config.toml
n_layer = 15
d_model = 256
n_head = 3
n_kv_head = 3
head_dim = 64
d_mlp = 1024
vocab_size = 512
activation = "swiglu"
norm = "rmsnorm"
norm_place = "pre"
norm_eps = 1e-06
positions = "rope"
rope_base = 10000.0
rope_fraction = 1.0
qk_norm = true
attn_scale = 0.125
bias = "none"
tie_embeddings = false
parallel_block = false
init = "trunc"
init_std_qkv = 0.0334
init_std_o = 0.0415
init_std_up = 0.0478
init_std_down = 0.0478
optimizer = "muon_hyperball"
lr = 0.00952
beta1 = 0.95
weight_decay = 0.0
lr_head = 0.00731
warmup_steps = 57
schedule = "wsd"
decay_fraction = 1.0
decay_shape = "pow"
final_lr_fraction = 0.1
batch_tokens = 65536
seq_len = 768
doc_mask = true
train_tokens = 879300000
steps = 13418
dataset = "wikipedia_en"
Each number is 200 + 40 x the weight over its row's rms, rounded and kept within 0 to 999. Layers, rows and columns count from 0. The size before them is the row's rms in percent of the matrix's.

# up: layer 4 MLP up, 1024x256, rms 0.0459, rows 203-220, columns 0-127
# down: layer 4 MLP down (transposed), 1024x256, rms 0.0478, rows 203-220, columns 0-127
# gate: layer 4 MLP gate, 1024x256, rms 0.0497, rows 204-221, columns 0-127
up203,108,222,165,174,114,204,137,134,168,229,251,188,186,169,242,179,242,227,190,186,231,136,228,192,149,250,178,213,253,148,210,145,191,179,257,203,221,315,224,191,246,231,179,238,211,204,314,204,162,184,159,220,210,176,144,238,197,120,182,108,128,184,162,248,205,234,292,262,180,181,212,186,137,193,191,253,180,181,194,198,179,206,237,205,270,186,244,171,193,191,236,196,191,159,224,245,128,195,239,125,189,173,114,229,156,158,204,198,173,161,215,164,219,202,162,202,214,204,183,211,214,199,130,211,166,251,181,209,268
down203,111,170,243,184,127,232,197,188,175,213,167,204,224,184,195,185,237,216,183,192,236,150,195,161,146,189,217,247,175,238,96,191,216,244,195,238,281,241,189,200,184,230,236,207,162,234,279,221,288,163,180,187,214,199,172,206,242,99,208,204,198,166,192,241,173,201,212,171,192,219,176,160,199,145,218,264,240,217,142,188,144,227,212,201,250,188,256,137,171,107,257,241,231,240,197,251,201,188,209,155,192,167,139,216,138,169,256,206,173,194,256,166,235,198,173,228,175,142,190,244,156,257,216,161,217,272,159,220,202
gate204,103,222,176,189,138,217,166,188,165,177,152,242,292,275,211,162,173,182,168,251,213,223,243,147,258,185,171,232,181,195,232,198,180,161,205,200,225,171,290,180,174,254,231,216,221,233,227,235,218,136,184,265,289,241,133,178,184,199,140,110,204,272,199,147,186,185,249,281,218,202,207,140,201,178,217,172,233,154,219,176,180,233,226,237,157,186,194,236,153,199,229,219,289,149,140,153,205,132,163,280,206,146,199,162,159,124,195,219,214,240,148,179,197,173,242,216,150,233,239,239,256,262,198,180,207,184,145,179,216
up204,115,189,165,168,233,209,283,195,201,216,174,97,139,204,173,182,198,150,191,237,174,176,283,170,220,174,191,229,233,283,151,182,230,195,290,231,196,127,249,215,221,268,287,206,215,245,259,211,198,254,238,262,187,224,336,223,158,145,218,165,111,252,203,258,192,220,212,176,188,153,196,157,148,155,224,274,242,177,206,206,195,175,138,234,232,259,221,209,166,177,167,189,249,198,229,201,193,221,160,268,128,248,210,230,145,176,203,158,182,287,218,181,251,252,144,161,197,226,227,247,252,202,226,171,157,223,260,183,197
down204,101,256,155,219,241,155,230,166,220,263,164,167,178,223,199,196,271,168,231,223,190,216,156,218,199,215,204,242,235,208,168,135,170,220,285,210,160,144,212,155,186,169,224,234,243,180,172,250,186,248,255,226,220,183,279,213,140,192,179,165,80,234,233,145,235,154,146,195,174,142,225,202,170,229,143,252,207,101,223,108,220,179,165,187,170,163,230,175,165,175,211,168,188,162,175,217,173,308,191,157,108,244,155,203,156,127,186,218,189,244,240,208,193,186,188,168,175,192,158,210,260,193,248,184,196,215,198,154,220
gate205,097,204,215,150,203,251,237,150,288,185,201,175,245,238,174,132,203,217,248,119,257,232,177,176,178,148,174,156,305,159,168,216,227,197,152,195,187,170,204,145,233,265,166,190,191,229,221,216,172,170,167,158,155,182,124,220,193,241,155,192,208,209,198,220,203,212,159,225,200,161,243,164,146,181,169,222,223,167,226,233,196,187,180,136,195,305,259,199,267,161,244,214,143,258,191,195,184,234,245,252,189,173,199,215,230,186,130,213,218,179,151,192,203,160,172,254,206,134,253,274,230,195,221,205,166,223,198,248,223
up205,099,199,134,205,227,213,204,227,175,221,255,272,255,222,156,231,185,253,160,188,171,211,106,160,195,207,184,168,158,230,224,210,227,181,198,143,186,198,181,185,213,197,200,157,221,228,212,221,283,219,102,199,150,206,150,177,134,242,213,220,250,305,198,189,233,147,214,222,168,214,278,247,182,211,165,102,165,181,175,260,221,209,171,252,265,244,243,187,218,182,186,271,191,182,208,203,224,220,211,259,184,207,152,223,192,173,260,161,242,200,241,161,196,276,240,202,176,267,279,151,164,189,149,214,166,177,199,151,164
down205,101,115,180,266,188,183,175,183,195,164,260,180,195,193,284,168,145,219,161,124,213,163,125,205,242,230,184,206,143,190,241,320,148,112,255,229,171,246,231,179,177,271,212,190,281,100,238,247,209,274,166,211,234,251,251,224,169,215,207,182,232,198,224,188,219,171,164,262,151,159,186,208,171,219,204,212,196,269,210,244,184,243,225,228,234,196,158,149,190,292,249,206,144,203,197,146,184,220,193,180,162,216,211,203,183,252,177,197,189,222,207,251,249,131,207,257,208,242,171,239,210,192,219,127,210,216,172,266,263
gate206,106,185,167,190,197,189,184,224,243,183,150,109,75,171,244,173,283,163,205,235,262,284,163,284,203,247,192,159,202,224,225,183,207,138,178,176,218,216,205,170,161,138,144,192,254,202,176,258,231,244,209,191,196,232,165,201,268,132,155,166,152,182,261,181,205,214,187,300,181,151,196,223,227,241,198,170,232,196,243,185,260,231,162,172,208,235,245,218,183,199,180,220,186,202,166,166,204,187,183,199,172,206,275,204,219,121,173,244,183,246,161,219,195,199,171,173,195,203,216,235,182,231,168,128,137,194,204,220,283
up206,107,194,235,205,175,223,206,175,211,232,249,210,224,218,126,147,173,160,179,172,255,245,138,193,157,185,221,134,166,247,139,191,188,255,115,249,254,279,157,254,206,129,265,156,268,176,257,237,127,205,188,226,124,180,202,234,211,178,180,177,163,161,139,205,157,190,109,235,264,268,189,190,215,196,234,234,213,218,226,194,200,102,167,159,230,198,198,192,176,172,225,259,129,204,190,205,252,222,187,215,250,129,200,187,236,227,136,206,204,230,222,111,211,205,177,164,144,152,183,167,192,296,254,182,220,255,217,181,197
down206,102,177,185,165,118,208,132,214,213,178,232,210,300,228,189,198,207,283,179,184,162,238,182,237,193,216,202,224,187,294,145,201,142,262,146,198,183,228,171,249,183,201,182,242,219,160,207,239,191,158,237,186,196,191,216,184,274,191,259,222,212,185,114,238,233,202,204,162,215,239,194,169,143,172,260,264,210,189,231,164,183,163,134,214,189,182,196,215,227,249,182,232,204,192,185,128,229,189,141,225,232,160,252,233,284,182,181,236,248,181,190,203,203,172,180,107,200,179,183,186,249,232,198,188,241,216,240,226,168
gate207,107,214,214,230,136,203,171,234,266,228,186,186,233,221,208,202,199,238,212,231,220,170,200,185,207,143,223,183,228,141,233,225,185,183,151,195,251,196,225,196,155,244,270,218,235,204,126,215,236,157,126,259,236,195,218,277,131,182,212,173,191,253,262,225,167,231,251,218,139,187,250,214,268,187,247,204,184,136,250,186,148,178,158,153,232,134,230,253,237,222,122,191,205,197,124,123,238,212,196,263,207,196,173,167,270,225,154,165,167,180,207,134,246,263,167,180,193,179,169,216,181,203,240,240,242,171,165,139,203
up207,105,202,159,204,222,260,208,191,231,159,136,185,230,246,162,239,179,202,231,255,201,166,108,299,224,197,178,192,231,179,229,170,145,237,182,160,190,170,184,186,141,174,231,215,168,193,159,178,180,226,241,236,133,247,191,149,164,179,269,213,154,298,248,140,200,245,178,194,220,104,169,194,243,246,275,191,190,269,140,187,206,146,126,175,274,146,174,223,152,148,195,169,138,218,194,230,188,157,151,236,208,137,208,144,193,171,243,172,176,183,127,146,233,169,171,241,214,191,204,176,233,295,198,198,259,142,194,193,174
down207,101,194,188,194,232,123,229,281,213,202,131,181,179,289,206,216,164,181,181,120,261,206,133,132,170,164,170,196,261,211,150,156,218,228,178,150,219,214,246,237,215,199,185,227,174,225,244,153,197,222,224,189,231,227,193,162,262,227,154,222,137,255,171,242,212,184,203,134,250,220,194,199,184,134,213,187,245,241,242,219,205,217,209,262,164,135,239,253,240,228,195,199,241,307,213,301,208,204,184,202,107,221,192,206,216,106,164,280,163,274,188,255,215,106,258,169,194,258,201,198,285,135,240,180,145,190,234,220,271
gate208,104,203,182,154,271,260,153,181,181,158,129,253,199,211,230,207,154,168,207,161,179,256,221,183,203,154,210,146,273,213,215,228,191,240,177,215,201,168,266,188,162,234,224,150,200,248,153,174,228,132,236,179,237,200,214,226,155,167,197,198,173,241,189,225,274,175,170,139,167,274,211,298,199,193,205,253,195,253,196,198,225,185,124,177,315,186,224,150,224,177,268,268,207,145,240,196,181,195,135,246,215,214,193,277,158,197,196,314,257,207,251,190,138,306,229,253,138,214,209,145,198,203,129,204,194,185,205,204,213
up208,111,240,146,228,288,203,270,277,135,143,228,198,239,181,229,231,191,144,263,164,201,231,182,242,232,171,176,195,241,192,261,249,193,157,227,287,175,217,256,230,125,173,237,194,212,212,220,190,166,182,272,177,193,202,242,170,132,149,190,154,160,173,170,233,179,294,217,156,238,225,259,186,151,212,200,130,143,236,200,239,177,225,148,213,212,256,270,130,194,234,253,214,161,174,199,237,181,157,147,232,168,113,233,266,194,184,225,234,179,202,170,155,175,260,211,176,168,260,196,209,278,156,194,220,191,248,227,175,276
down208,108,178,245,185,265,153,169,229,156,247,202,254,270,231,289,219,165,171,149,138,251,218,150,248,247,212,204,188,179,198,211,246,239,162,124,237,188,181,197,154,253,189,171,179,178,158,180,185,276,173,286,209,129,174,194,225,232,96,207,206,236,148,167,246,246,252,198,159,170,154,270,187,283,158,289,222,207,282,181,170,194,221,156,227,218,217,133,121,222,186,227,288,176,174,221,236,164,174,189,187,225,194,185,245,156,223,206,228,201,166,272,222,157,208,224,213,147,214,201,237,211,181,167,203,140,232,175,156,196
gate209,097,205,148,226,163,239,191,225,183,178,204,202,147,226,215,243,214,182,179,158,201,234,148,192,204,254,261,192,142,211,145,242,240,172,147,226,179,180,198,262,231,167,195,173,228,227,188,172,210,249,223,170,112,166,235,233,225,156,173,154,190,200,201,211,207,170,236,200,261,245,215,253,223,114,144,170,209,252,254,159,271,171,176,204,194,125,141,237,189,157,222,187,187,97,213,197,210,201,245,250,244,147,199,148,259,183,169,216,211,162,163,142,234,255,192,211,211,227,203,218,108,106,157,192,210,190,237,218,261
up209,099,202,214,206,131,191,235,195,223,168,218,176,152,210,168,172,195,224,94,154,153,232,283,252,157,216,173,185,190,123,128,173,208,198,204,203,170,187,218,266,270,229,199,174,230,205,188,234,248,204,200,205,218,271,179,151,118,253,198,222,197,237,242,194,217,224,195,199,298,141,218,159,209,185,137,222,143,251,268,281,235,184,188,187,246,191,194,154,139,243,190,166,225,162,194,212,226,187,267,143,214,165,233,173,250,165,136,192,169,254,195,259,234,198,151,216,231,162,150,247,212,158,225,229,239,193,155,224,278
down209,101,166,206,181,161,205,257,247,231,214,189,189,208,164,182,217,146,156,131,133,123,216,259,253,168,192,179,171,303,194,172,187,191,183,170,280,209,208,131,278,195,192,228,130,184,167,173,217,203,152,277,189,200,239,204,175,159,271,184,224,181,218,206,181,233,252,230,193,244,121,177,153,180,196,178,229,154,224,237,206,286,142,189,204,240,191,150,195,260,285,219,129,184,201,174,226,206,104,204,171,162,134,185,191,193,166,210,195,231,267,173,199,206,194,217,199,186,177,198,202,197,133,164,207,221,203,235,192,240
gate210,124,196,171,167,213,188,222,194,291,180,185,182,181,235,277,176,204,120,215,167,203,278,205,177,208,179,222,243,199,214,246,229,226,163,163,273,262,238,188,276,228,131,296,245,182,176,167,264,213,207,220,237,199,184,194,168,224,162,224,182,152,155,207,184,236,208,189,184,184,227,229,267,163,205,239,204,198,283,261,289,159,166,223,150,105,197,226,189,246,195,238,167,177,163,237,186,167,160,242,196,186,158,251,152,187,287,165,196,240,183,225,116,178,119,265,183,190,198,195,256,212,245,192,235,162,112,211,192,220
up210,119,179,257,269,197,225,241,155,185,247,179,203,191,246,220,237,191,226,222,140,206,236,176,162,204,245,186,200,245,225,196,222,149,231,294,211,157,183,201,165,179,253,136,168,227,148,235,276,178,172,175,234,159,220,139,188,189,148,225,175,191,171,214,219,220,283,224,246,208,235,318,201,165,259,160,143,271,180,221,206,173,202,265,136,226,229,184,246,257,265,159,172,157,234,212,134,106,211,173,206,200,262,197,181,214,193,160,121,234,158,153,96,166,190,192,161,227,154,239,274,156,224,199,170,208,225,167,217,283
down210,114,248,225,125,200,270,233,165,149,125,224,180,263,202,216,236,230,148,224,217,171,213,141,151,204,141,173,203,227,196,180,205,182,165,239,157,203,138,231,211,166,211,176,204,236,235,260,208,125,97,208,279,205,190,192,212,130,207,211,271,234,290,172,154,236,242,259,171,192,240,209,168,157,272,166,136,206,188,259,203,225,169,168,233,204,190,169,225,286,188,152,188,223,189,162,180,118,102,128,253,213,246,232,194,202,215,172,141,163,195,186,152,154,194,258,189,178,207,229,248,201,196,158,238,233,220,94,178,228
gate211,097,227,127,184,191,161,189,282,267,153,174,206,138,263,130,192,226,169,228,228,161,210,211,188,248,163,254,145,161,146,134,154,202,151,146,301,189,156,191,215,246,171,212,200,99,161,263,209,298,184,203,195,224,222,218,195,187,188,276,235,208,258,217,232,246,264,229,150,223,177,153,183,159,185,239,211,261,136,204,256,189,225,179,226,194,242,163,213,191,188,228,239,233,155,162,199,264,210,164,209,220,129,289,148,177,201,170,174,260,279,263,309,298,168,261,232,237,144,239,221,174,127,243,219,237,197,272,200,110
up211,103,195,166,173,150,137,235,186,190,236,130,170,252,230,233,171,264,158,187,196,161,186,170,247,254,196,144,209,235,149,158,199,199,201,159,198,246,190,183,248,244,158,187,240,242,199,224,217,233,166,269,182,183,187,169,163,191,219,188,248,211,300,202,251,196,167,194,89,148,288,232,213,295,163,231,241,184,264,301,169,176,164,152,221,161,225,204,191,223,249,188,172,262,238,152,202,155,132,151,179,222,163,190,184,221,278,195,229,138,178,203,244,140,227,247,218,209,198,193,170,165,230,235,164,151,214,132,254,289
down211,103,160,235,219,175,158,187,183,142,238,154,194,237,241,209,185,204,193,253,206,176,124,268,216,177,178,127,217,281,157,149,194,203,182,150,291,187,186,190,180,157,205,189,197,172,184,154,279,256,167,243,199,214,172,293,109,238,171,234,183,248,222,200,256,194,280,174,131,231,237,182,150,256,146,189,192,241,218,249,195,242,134,185,261,130,220,254,261,249,260,189,239,159,168,233,204,178,195,125,238,157,170,192,223,218,292,229,198,209,254,174,183,247,269,254,203,172,209,227,164,177,294,205,208,175,176,124,189,205
gate212,099,147,261,169,197,265,207,250,205,232,183,186,240,221,193,191,205,202,227,196,202,134,165,201,143,190,166,223,290,163,146,98,138,188,170,190,219,206,201,217,243,304,238,175,152,193,230,280,214,187,154,184,250,176,167,245,212,211,193,229,185,163,214,108,233,207,200,203,105,240,189,224,279,270,231,169,215,165,207,203,207,130,176,181,193,181,271,245,168,175,250,248,163,167,197,254,225,209,193,226,259,185,235,252,196,202,115,198,213,175,251,206,172,187,116,230,175,138,187,225,276,131,227,183,192,227,228,262,174
up212,103,221,249,199,144,176,223,114,173,194,241,214,196,130,145,253,172,129,230,220,141,148,230,229,187,214,162,228,164,330,183,245,216,171,180,197,187,167,259,204,160,212,189,245,151,192,191,262,189,161,210,229,172,214,294,153,213,179,212,232,194,220,224,146,219,154,247,226,199,171,233,285,241,228,187,209,231,168,238,273,244,262,223,206,82,225,201,200,189,163,89,166,156,181,127,189,155,145,254,248,172,180,199,155,218,172,161,210,180,246,249,204,219,229,197,245,220,135,193,169,208,211,178,208,176,201,245,214,200
down212,110,158,197,225,133,131,211,155,163,187,149,206,236,174,155,219,128,181,189,247,138,67,261,218,140,215,218,244,147,305,166,234,180,229,177,229,202,91,176,268,119,260,279,263,117,200,210,326,255,218,154,239,260,197,148,205,225,158,174,214,213,204,230,134,155,209,177,282,215,155,202,290,184,187,204,191,213,213,229,254,225,191,189,219,98,193,231,152,170,166,160,235,284,222,145,254,154,200,214,219,192,186,271,201,199,152,133,188,176,181,200,162,178,243,169,255,208,187,306,170,254,199,167,235,235,192,201,253,185
gate213,105,192,127,181,182,269,220,191,220,225,199,228,252,158,213,147,207,184,215,170,172,263,145,247,174,169,192,174,172,185,126,200,224,220,146,146,197,114,219,201,231,249,200,164,255,170,212,200,189,157,271,101,157,250,173,202,188,191,235,171,204,185,195,121,188,200,138,229,185,119,343,251,211,188,251,126,197,181,148,202,178,164,223,157,153,101,207,202,228,293,261,217,163,210,158,177,220,181,301,214,178,159,177,138,207,238,232,217,194,144,166,225,222,240,292,193,267,188,170,176,238,149,249,206,210,247,260,192,148
up213,121,233,209,301,198,193,170,104,259,187,236,204,226,280,243,159,203,164,240,163,263,198,285,263,175,300,108,181,231,133,186,186,221,192,199,206,273,147,193,200,202,280,166,204,200,209,253,179,197,159,133,179,183,234,218,185,244,88,195,221,223,254,167,288,195,213,241,249,182,216,214,174,230,252,257,232,204,194,135,166,234,184,238,122,286,251,208,209,203,236,192,170,201,189,163,172,233,212,189,123,190,161,140,163,220,168,205,175,119,143,162,186,185,163,246,210,173,182,250,177,172,125,159,250,177,230,175,226,263
down213,119,238,241,290,199,235,161,203,219,233,238,192,194,226,209,204,221,192,229,175,243,150,240,262,206,264,170,156,228,110,162,185,222,223,156,183,185,171,198,217,244,217,154,184,247,244,235,152,187,255,127,216,189,242,177,178,201,157,208,229,202,276,116,236,225,212,177,199,208,206,241,197,177,220,320,188,190,175,176,250,117,263,171,218,263,256,211,166,232,191,225,166,223,145,155,204,235,178,193,226,235,138,162,180,275,179,144,158,130,220,163,188,225,176,214,149,178,166,251,178,178,148,172,248,168,208,162,223,262
gate214,105,229,178,228,206,168,235,176,192,231,228,194,166,151,242,247,193,283,223,186,254,216,187,114,243,218,242,254,156,209,187,120,151,202,156,188,174,255,213,136,185,196,160,176,166,216,171,208,210,162,212,207,249,162,211,130,140,154,196,162,173,224,177,210,240,206,205,172,183,178,197,180,213,250,191,205,157,259,211,162,197,171,182,232,202,121,242,191,184,255,274,258,173,165,241,212,241,225,209,147,291,156,186,157,134,157,266,158,168,214,170,208,234,224,230,163,216,215,110,186,191,140,234,168,218,239,144,233,202
up214,114,188,242,164,140,172,181,228,224,166,160,209,257,202,162,227,207,150,129,178,278,133,138,214,243,172,230,190,187,161,253,184,209,258,230,238,165,221,144,206,187,233,196,124,145,223,223,203,168,174,173,220,247,213,137,206,232,212,146,259,227,107,231,177,139,223,229,198,203,262,178,179,179,244,240,162,185,212,174,246,243,147,194,81,233,224,214,192,231,168,279,227,213,123,183,213,212,299,181,210,206,229,238,223,171,201,237,206,222,268,214,246,308,179,214,203,156,240,190,206,265,202,179,206,145,221,180,242,195
down214,107,179,139,86,176,204,123,204,156,144,192,196,149,185,116,170,205,169,194,144,227,186,170,290,143,168,283,193,170,141,221,181,238,194,187,200,157,196,198,185,301,277,246,121,229,213,247,212,286,175,159,203,228,200,136,179,282,239,185,183,214,209,198,158,199,201,203,198,223,119,238,130,200,224,188,211,224,188,284,225,203,222,190,186,201,211,194,209,283,236,195,208,209,207,235,203,224,60,125,217,268,237,214,192,214,235,188,188,153,241,184,167,260,132,156,161,173,215,230,174,239,210,151,258,194,199,207,180,197
gate215,107,152,191,205,161,170,169,172,214,212,168,233,244,197,141,193,194,207,232,228,271,247,213,174,164,137,209,214,186,182,202,193,232,184,199,279,209,138,189,173,196,174,266,235,207,184,209,294,172,213,197,304,236,167,278,203,158,237,88,163,165,216,242,160,211,240,240,164,149,180,180,154,182,121,162,160,140,189,163,250,199,192,288,146,219,203,213,183,252,177,264,139,235,232,175,175,261,196,192,167,190,178,292,195,206,166,196,208,219,150,176,180,247,230,193,230,227,213,194,171,233,245,226,126,189,159,267,227,201
up215,107,236,223,189,146,224,301,145,214,251,234,255,217,167,233,234,210,119,204,241,204,198,213,162,215,146,150,195,225,203,252,190,160,184,233,197,180,160,217,251,217,267,235,192,250,183,188,219,263,197,198,231,172,158,157,175,190,218,236,163,185,124,143,161,251,188,264,287,270,250,140,211,203,256,213,157,186,175,138,161,140,221,179,224,174,108,206,221,231,236,212,224,166,221,174,171,141,128,183,192,219,289,175,121,197,214,177,223,202,256,198,223,174,141,223,199,226,252,266,151,227,199,270,195,172,176,162,205,286
down215,103,195,114,256,222,128,259,212,278,172,237,208,182,136,205,244,206,191,202,148,217,172,167,213,219,180,260,198,297,187,146,159,248,130,246,160,167,206,254,213,205,196,267,215,239,190,150,170,148,231,219,208,190,220,156,261,169,152,150,126,165,179,228,126,207,117,210,168,120,129,220,192,163,185,147,165,273,179,207,128,272,178,206,249,211,187,193,196,214,158,222,257,168,89,186,199,180,175,182,137,171,229,207,190,296,189,135,219,266,201,108,225,182,180,187,134,203,188,183,204,194,186,186,177,260,246,224,163,237
gate216,104,172,174,225,214,194,169,274,210,268,234,165,199,199,271,199,148,251,181,185,198,173,245,172,152,272,192,224,246,169,110,194,249,222,222,186,183,168,181,174,197,159,228,201,213,157,249,241,252,200,237,198,161,212,196,266,181,224,177,265,243,228,275,222,199,206,227,201,201,194,184,160,243,261,134,263,154,145,177,115,202,160,192,116,201,238,207,209,205,98,248,207,201,248,201,260,197,215,159,230,224,177,161,246,187,163,273,179,102,178,232,201,190,221,184,211,156,268,205,227,204,189,248,173,251,200,198,223,163
up216,117,236,163,152,183,225,285,274,177,201,181,150,200,244,230,233,255,241,223,173,168,211,162,155,198,278,182,158,267,250,123,245,160,195,307,199,258,231,235,130,180,152,201,194,196,156,259,167,222,270,223,169,204,250,174,173,173,266,254,172,194,263,179,147,160,141,166,212,217,213,194,224,152,206,231,198,188,150,173,249,250,185,223,223,246,238,179,234,176,239,234,142,210,203,190,183,220,207,205,255,213,232,280,214,221,258,167,214,130,170,169,162,156,297,145,170,250,194,98,176,146,185,193,136,206,130,173,249,159
down216,108,231,137,179,204,205,201,282,139,249,211,250,154,254,227,237,221,153,290,232,179,198,227,136,175,250,186,169,209,195,196,206,187,139,254,204,158,210,239,173,189,185,170,245,140,209,218,195,136,212,214,185,170,197,209,154,212,199,170,136,257,249,118,156,206,122,210,254,228,208,140,207,156,208,272,166,220,186,238,325,256,158,205,150,184,230,181,181,147,162,243,159,188,88,248,209,146,227,230,216,149,189,221,217,236,231,152,257,195,121,220,283,207,246,261,178,236,190,161,184,196,125,176,150,148,153,146,259,257
gate217,105,142,197,132,317,193,222,145,264,218,181,188,186,212,196,157,216,207,219,204,191,221,159,222,64,185,253,247,228,167,258,249,160,148,163,174,217,183,201,269,276,184,216,249,265,268,168,165,262,223,123,246,159,235,182,150,80,221,196,210,222,215,182,199,201,243,194,161,175,221,201,151,229,201,245,121,211,143,152,238,246,167,149,150,193,212,171,182,161,163,180,127,237,235,142,192,173,250,252,202,194,272,279,200,237,247,216,217,169,197,274,201,208,216,127,207,244,227,161,209,247,185,289,316,208,185,232,268,183
up217,110,189,108,181,145,199,173,198,226,203,166,173,186,213,183,214,160,167,194,223,147,179,218,280,184,174,228,163,163,169,223,214,312,170,268,200,182,201,164,211,223,195,217,199,156,200,188,270,158,110,174,168,89,183,163,207,212,150,165,244,163,257,230,252,227,149,199,186,288,179,133,204,176,213,155,191,238,205,147,119,170,226,194,214,166,259,198,167,201,172,134,156,202,157,193,218,167,235,234,173,221,205,218,181,144,139,231,153,219,223,239,219,233,157,190,156,193,225,221,268,153,150,277,199,204,216,122,247,194
down217,105,185,275,260,171,262,207,160,151,172,159,304,231,261,227,290,218,247,237,207,207,275,194,150,247,207,198,164,172,244,151,235,273,198,159,196,133,140,195,152,92,220,206,176,157,170,211,157,210,241,218,162,227,164,214,286,176,184,197,207,184,168,162,256,233,198,217,163,177,176,210,190,201,202,181,195,208,184,210,136,169,161,225,200,221,207,218,122,155,227,184,196,163,186,208,202,224,142,190,118,233,190,131,249,196,205,260,204,211,274,192,213,201,205,184,209,152,224,212,229,212,180,153,187,256,160,219,196,212
gate218,098,289,221,168,196,226,210,176,256,175,144,228,209,160,209,264,295,256,189,163,197,272,111,226,126,158,203,216,207,95,162,214,197,204,213,171,175,228,199,283,225,237,259,274,200,185,165,203,112,261,213,225,180,284,229,248,187,161,152,221,210,179,262,180,222,282,152,219,205,190,185,198,241,230,203,147,191,157,155,175,256,217,178,255,207,197,250,201,240,238,257,217,152,189,237,136,131,227,228,153,209,203,201,146,212,220,230,275,236,194,239,125,160,189,167,219,215,167,254,256,214,141,221,194,203,167,171,89,230
up218,093,225,198,228,194,184,217,190,236,171,103,162,177,218,253,170,260,196,196,213,168,197,234,251,154,236,201,176,137,214,259,122,160,208,166,151,147,236,196,125,167,200,201,195,187,174,279,179,149,213,242,278,131,262,215,212,297,215,269,238,243,163,190,171,210,213,201,198,198,241,195,248,226,225,188,193,133,172,162,128,192,179,266,156,197,233,198,220,152,184,195,211,226,193,201,127,177,191,212,223,182,191,162,229,242,213,287,215,209,211,200,140,145,160,247,199,323,249,201,224,212,204,216,274,169,207,209,217,228
down218,095,220,209,265,233,127,306,203,224,268,252,145,189,172,168,209,201,291,192,188,174,181,218,202,236,249,223,220,268,250,196,204,212,277,186,194,279,164,245,262,166,244,120,170,182,198,215,190,200,169,192,169,182,187,254,246,210,215,148,249,199,109,207,269,210,248,221,186,183,225,186,152,232,258,219,136,132,149,195,148,93,238,247,172,156,127,209,146,147,227,146,188,103,265,277,149,262,140,207,184,204,191,184,195,169,175,190,136,216,263,226,177,270,192,250,221,248,206,193,180,229,221,204,175,203,185,267,231,178
gate219,096,179,187,130,228,233,211,196,227,207,188,197,280,144,185,208,194,188,190,225,175,213,208,175,210,266,214,191,303,197,195,202,222,230,215,130,211,230,249,197,135,209,142,162,172,214,225,231,172,157,195,104,245,178,165,203,98,181,155,228,197,223,290,245,184,210,197,198,146,149,219,208,210,208,214,246,219,219,214,204,185,270,222,218,157,130,227,155,208,222,186,215,169,229,151,241,235,195,209,209,238,201,219,206,164,169,167,300,157,207,193,153,213,211,192,240,143,242,165,190,172,202,215,216,157,230,219,241,176
up219,097,170,205,132,187,53,112,252,156,161,201,201,158,254,231,201,165,197,195,155,205,247,176,179,148,195,193,153,190,242,101,202,194,190,228,159,129,198,213,177,190,239,154,178,180,158,173,203,236,126,205,143,199,166,181,177,258,134,201,224,170,228,162,189,227,139,194,189,163,174,243,165,199,182,200,164,192,240,144,244,217,168,221,267,128,201,223,218,161,225,185,149,206,234,113,231,274,185,262,205,235,190,196,231,194,251,235,242,199,197,220,213,189,191,238,197,218,165,148,163,185,190,211,150,233,182,214,252,203
down219,098,228,171,164,136,66,175,202,142,190,196,220,198,282,264,218,181,190,219,159,168,212,153,131,134,167,173,142,166,271,154,222,189,205,215,157,129,214,203,163,215,239,238,219,253,183,165,216,268,169,191,232,193,248,238,159,317,171,218,219,153,254,136,134,185,214,206,185,225,166,240,174,189,148,242,146,204,182,151,180,271,148,195,225,177,241,169,228,169,157,193,162,206,216,160,199,227,253,229,188,180,157,136,222,242,212,263,232,214,218,201,192,141,197,198,178,241,167,165,182,193,194,229,217,271,171,203,203,223
gate220,100,304,216,95,168,176,230,209,211,125,184,162,139,229,183,288,213,179,181,179,161,162,203,173,170,217,242,225,207,153,154,194,206,217,241,163,192,184,202,177,208,200,231,173,158,177,206,241,184,214,203,178,119,219,197,268,141,169,210,261,155,240,164,241,172,276,188,131,154,298,228,168,240,255,278,159,240,170,211,158,223,153,274,198,253,150,160,124,164,260,192,233,189,197,163,193,200,229,172,167,215,144,180,199,204,215,189,236,165,231,140,271,195,228,205,159,153,261,158,255,265,225,158,186,183,175,216,127,182
up220,102,142,218,155,190,170,275,201,170,199,135,132,225,144,196,185,164,175,112,196,237,239,264,220,155,177,231,255,239,168,183,173,209,177,179,216,155,241,134,165,161,217,176,160,239,256,233,243,250,187,252,171,193,192,201,263,140,229,152,186,253,213,193,261,191,242,172,131,180,116,258,236,199,224,134,174,189,263,172,194,167,106,197,234,176,173,179,221,167,176,214,177,192,211,220,242,177,224,260,223,81,177,147,297,168,190,180,190,206,218,203,306,203,194,248,168,205,187,267,155,198,174,261,185,188,228,266,137,222
down220,095,236,180,136,124,203,167,270,167,242,245,266,141,220,207,204,230,248,180,249,222,137,234,185,214,215,217,184,163,200,229,254,250,204,181,234,176,198,194,220,202,156,217,149,144,265,198,184,182,214,240,227,115,181,179,109,164,155,196,214,259,223,197,253,192,192,244,264,171,298,154,151,243,234,229,159,204,209,158,139,221,197,242,175,183,192,204,139,202,215,198,286,225,202,164,196,239,160,188,172,104,207,134,256,210,255,260,187,226,164,179,262,153,208,205,270,157,215,195,196,186,226,177,197,207,207,184,166,178
gate221,100,189,230,229,216,257,220,158,188,312,227,212,230,168,180,203,193,175,262,227,243,105,261,243,174,270,315,273,240,176,190,158,204,217,249,247,190,235,186,124,189,175,226,183,156,207,269,224,144,159,257,220,164,292,159,215,149,233,173,176,194,226,144,224,182,199,197,276,223,224,314,155,199,197,167,174,150,178,207,195,199,219,151,222,209,153,197,229,243,217,214,186,195,271,171,187,220,194,204,191,168,148,163,133,223,222,188,210,164,156,240,169,252,196,266,184,224,247,214,191,216,203,203,247,218,140,232,140,225